Weights of a small GPT-style language model, trained from scratch on English Wikipedia: MLP 192 tanh GELU, tied embeddings.
Each number is 128 + 24 x the weight over its row's rms, rounded and kept within 0 to 255. Layers, rows and columns count from 0. Numbers have three digits each. The size before them is the row's rms in percent of the matrix's.

# layer 3 MLP down, 64x192, rms 0.122, rows 43-63, columns 128-191
109:164065154121092117130146136142126123138148140149140079123139078110135145115115111148112142094132128148150121113107102095136102151127136135124151107134122133119126097137139150128089089100116142
095:143154104122108147090094109131092115120128112132108144163138092098098149110106140109153104115136170120138160109148127144161183133136148125112099136131128124138146127114131116112114139148127145
092:121163100146097154150125083129131125120130103043142152121135161115144129117110126123094123144096128143115048127087130125107099110130112112105139125115136202104146118108134139072146111101147159
105:114097130153135092134137129148177146125103174091078157138110111137148109116155138083128103106124113118160091124156163113086117135117180116153143150123139124146098150125143128114087140124123116
089:079153136155144164135131083147150144173154103103126113085119123090122135123084133123153132144130108139130107134157090132135149152118132141137187152131115116129145121117136141127164198097144147
089:119192104160095116114155137155148130119143140152139157134120128147148121096123177145140076097115137127142152120148156113139127120144124107105126122157147123118148120149114110129171119094114140
095:152156149137105154227144125114140126118126115114172128145137106125156102085105125135147123146105145095127136131196108128108132119139114142101181148092144134118103113121123057162170155172119113
092:155128139180158154118148173141121089114145086131131165125117153185101145158103087122182096139134139122148134124117087121130145131159129126126111147124078118137147133153104115109172112113131155
113:129135057106143154186146129104106107177155115140109126084101101160115115154097177136137157141104129127088146144167101081099150162151141124165114096109121118119132153121121093150141102146116088
095:150118157112078109076109134100133143128114191150137140121096126136129123165124112108128142164101112136137109160063152142110103153132110117133117159133122077172114149132114129142140093135127105
104:158127093126138119080095121113112158104107131133150097146111107162149159176167177128148121113142154122136182124128099106122144114162100137131183126117124160124163144116133123134134124138131144
097:108124122157078082105138144111127136153135125112135103130134124107133109095123106163132118121111095140125119119087139140068122150183123073136129151152131137101119117112136128118123117117119130
101:125090148101127154156094108149091104119092173119106096123171082073148129103132126097133137114109114128128117137112091120156114184078171096094085092149115119135135093126143118102083151118135155
090:096117115140094119081132117124125110131135068141106131119150126116163116124176155116126116105132138138120097102102115139109096112123143119132132151113167153110120131169068175143114141135091107
102:141117144135141124123115155169151164150188123118121113163136171126123122129123115127157111113121103120133148091144186156115144135138081175115119148139129107144132143123118119183116130168125091
087:132147090112153105137130093081161139151110136167093117133150137148144105157088128151163138123107117118155156152106120125134156146158134142131120139143102119144127147175099132142133125124117138
115:147119136091104141091107118101179115095135152128147103094070174104102098188129115109064121134140160146136171112075118124131109138107123093147130136113159128142099156115123112096133183099146113
099:091110121120166135126141143132090146177119130143083119139155110145111128114090152108126095138124127091083130123140143103118093123094089133108138087081121110106152125113158145170119147156128130
097:205155138108173115113127120150123174157160101123104137161131153050166119146137101173178119145109136174149122145122152150108170138129118147177099155129127166130139138165135126157176131080117177
087:132113149117131140161160161151121121130171188120102147121117097160107143149111098131124150146116114128141156136145171130142132102112166104155145078085121134141121135150104127138104093129175130
089:113100145081122110131130143103164112125094170117133112144141097143154122122173162139092097109114116101134110125143173121124117121131142145110150121210090125163124145168095132112075119142122168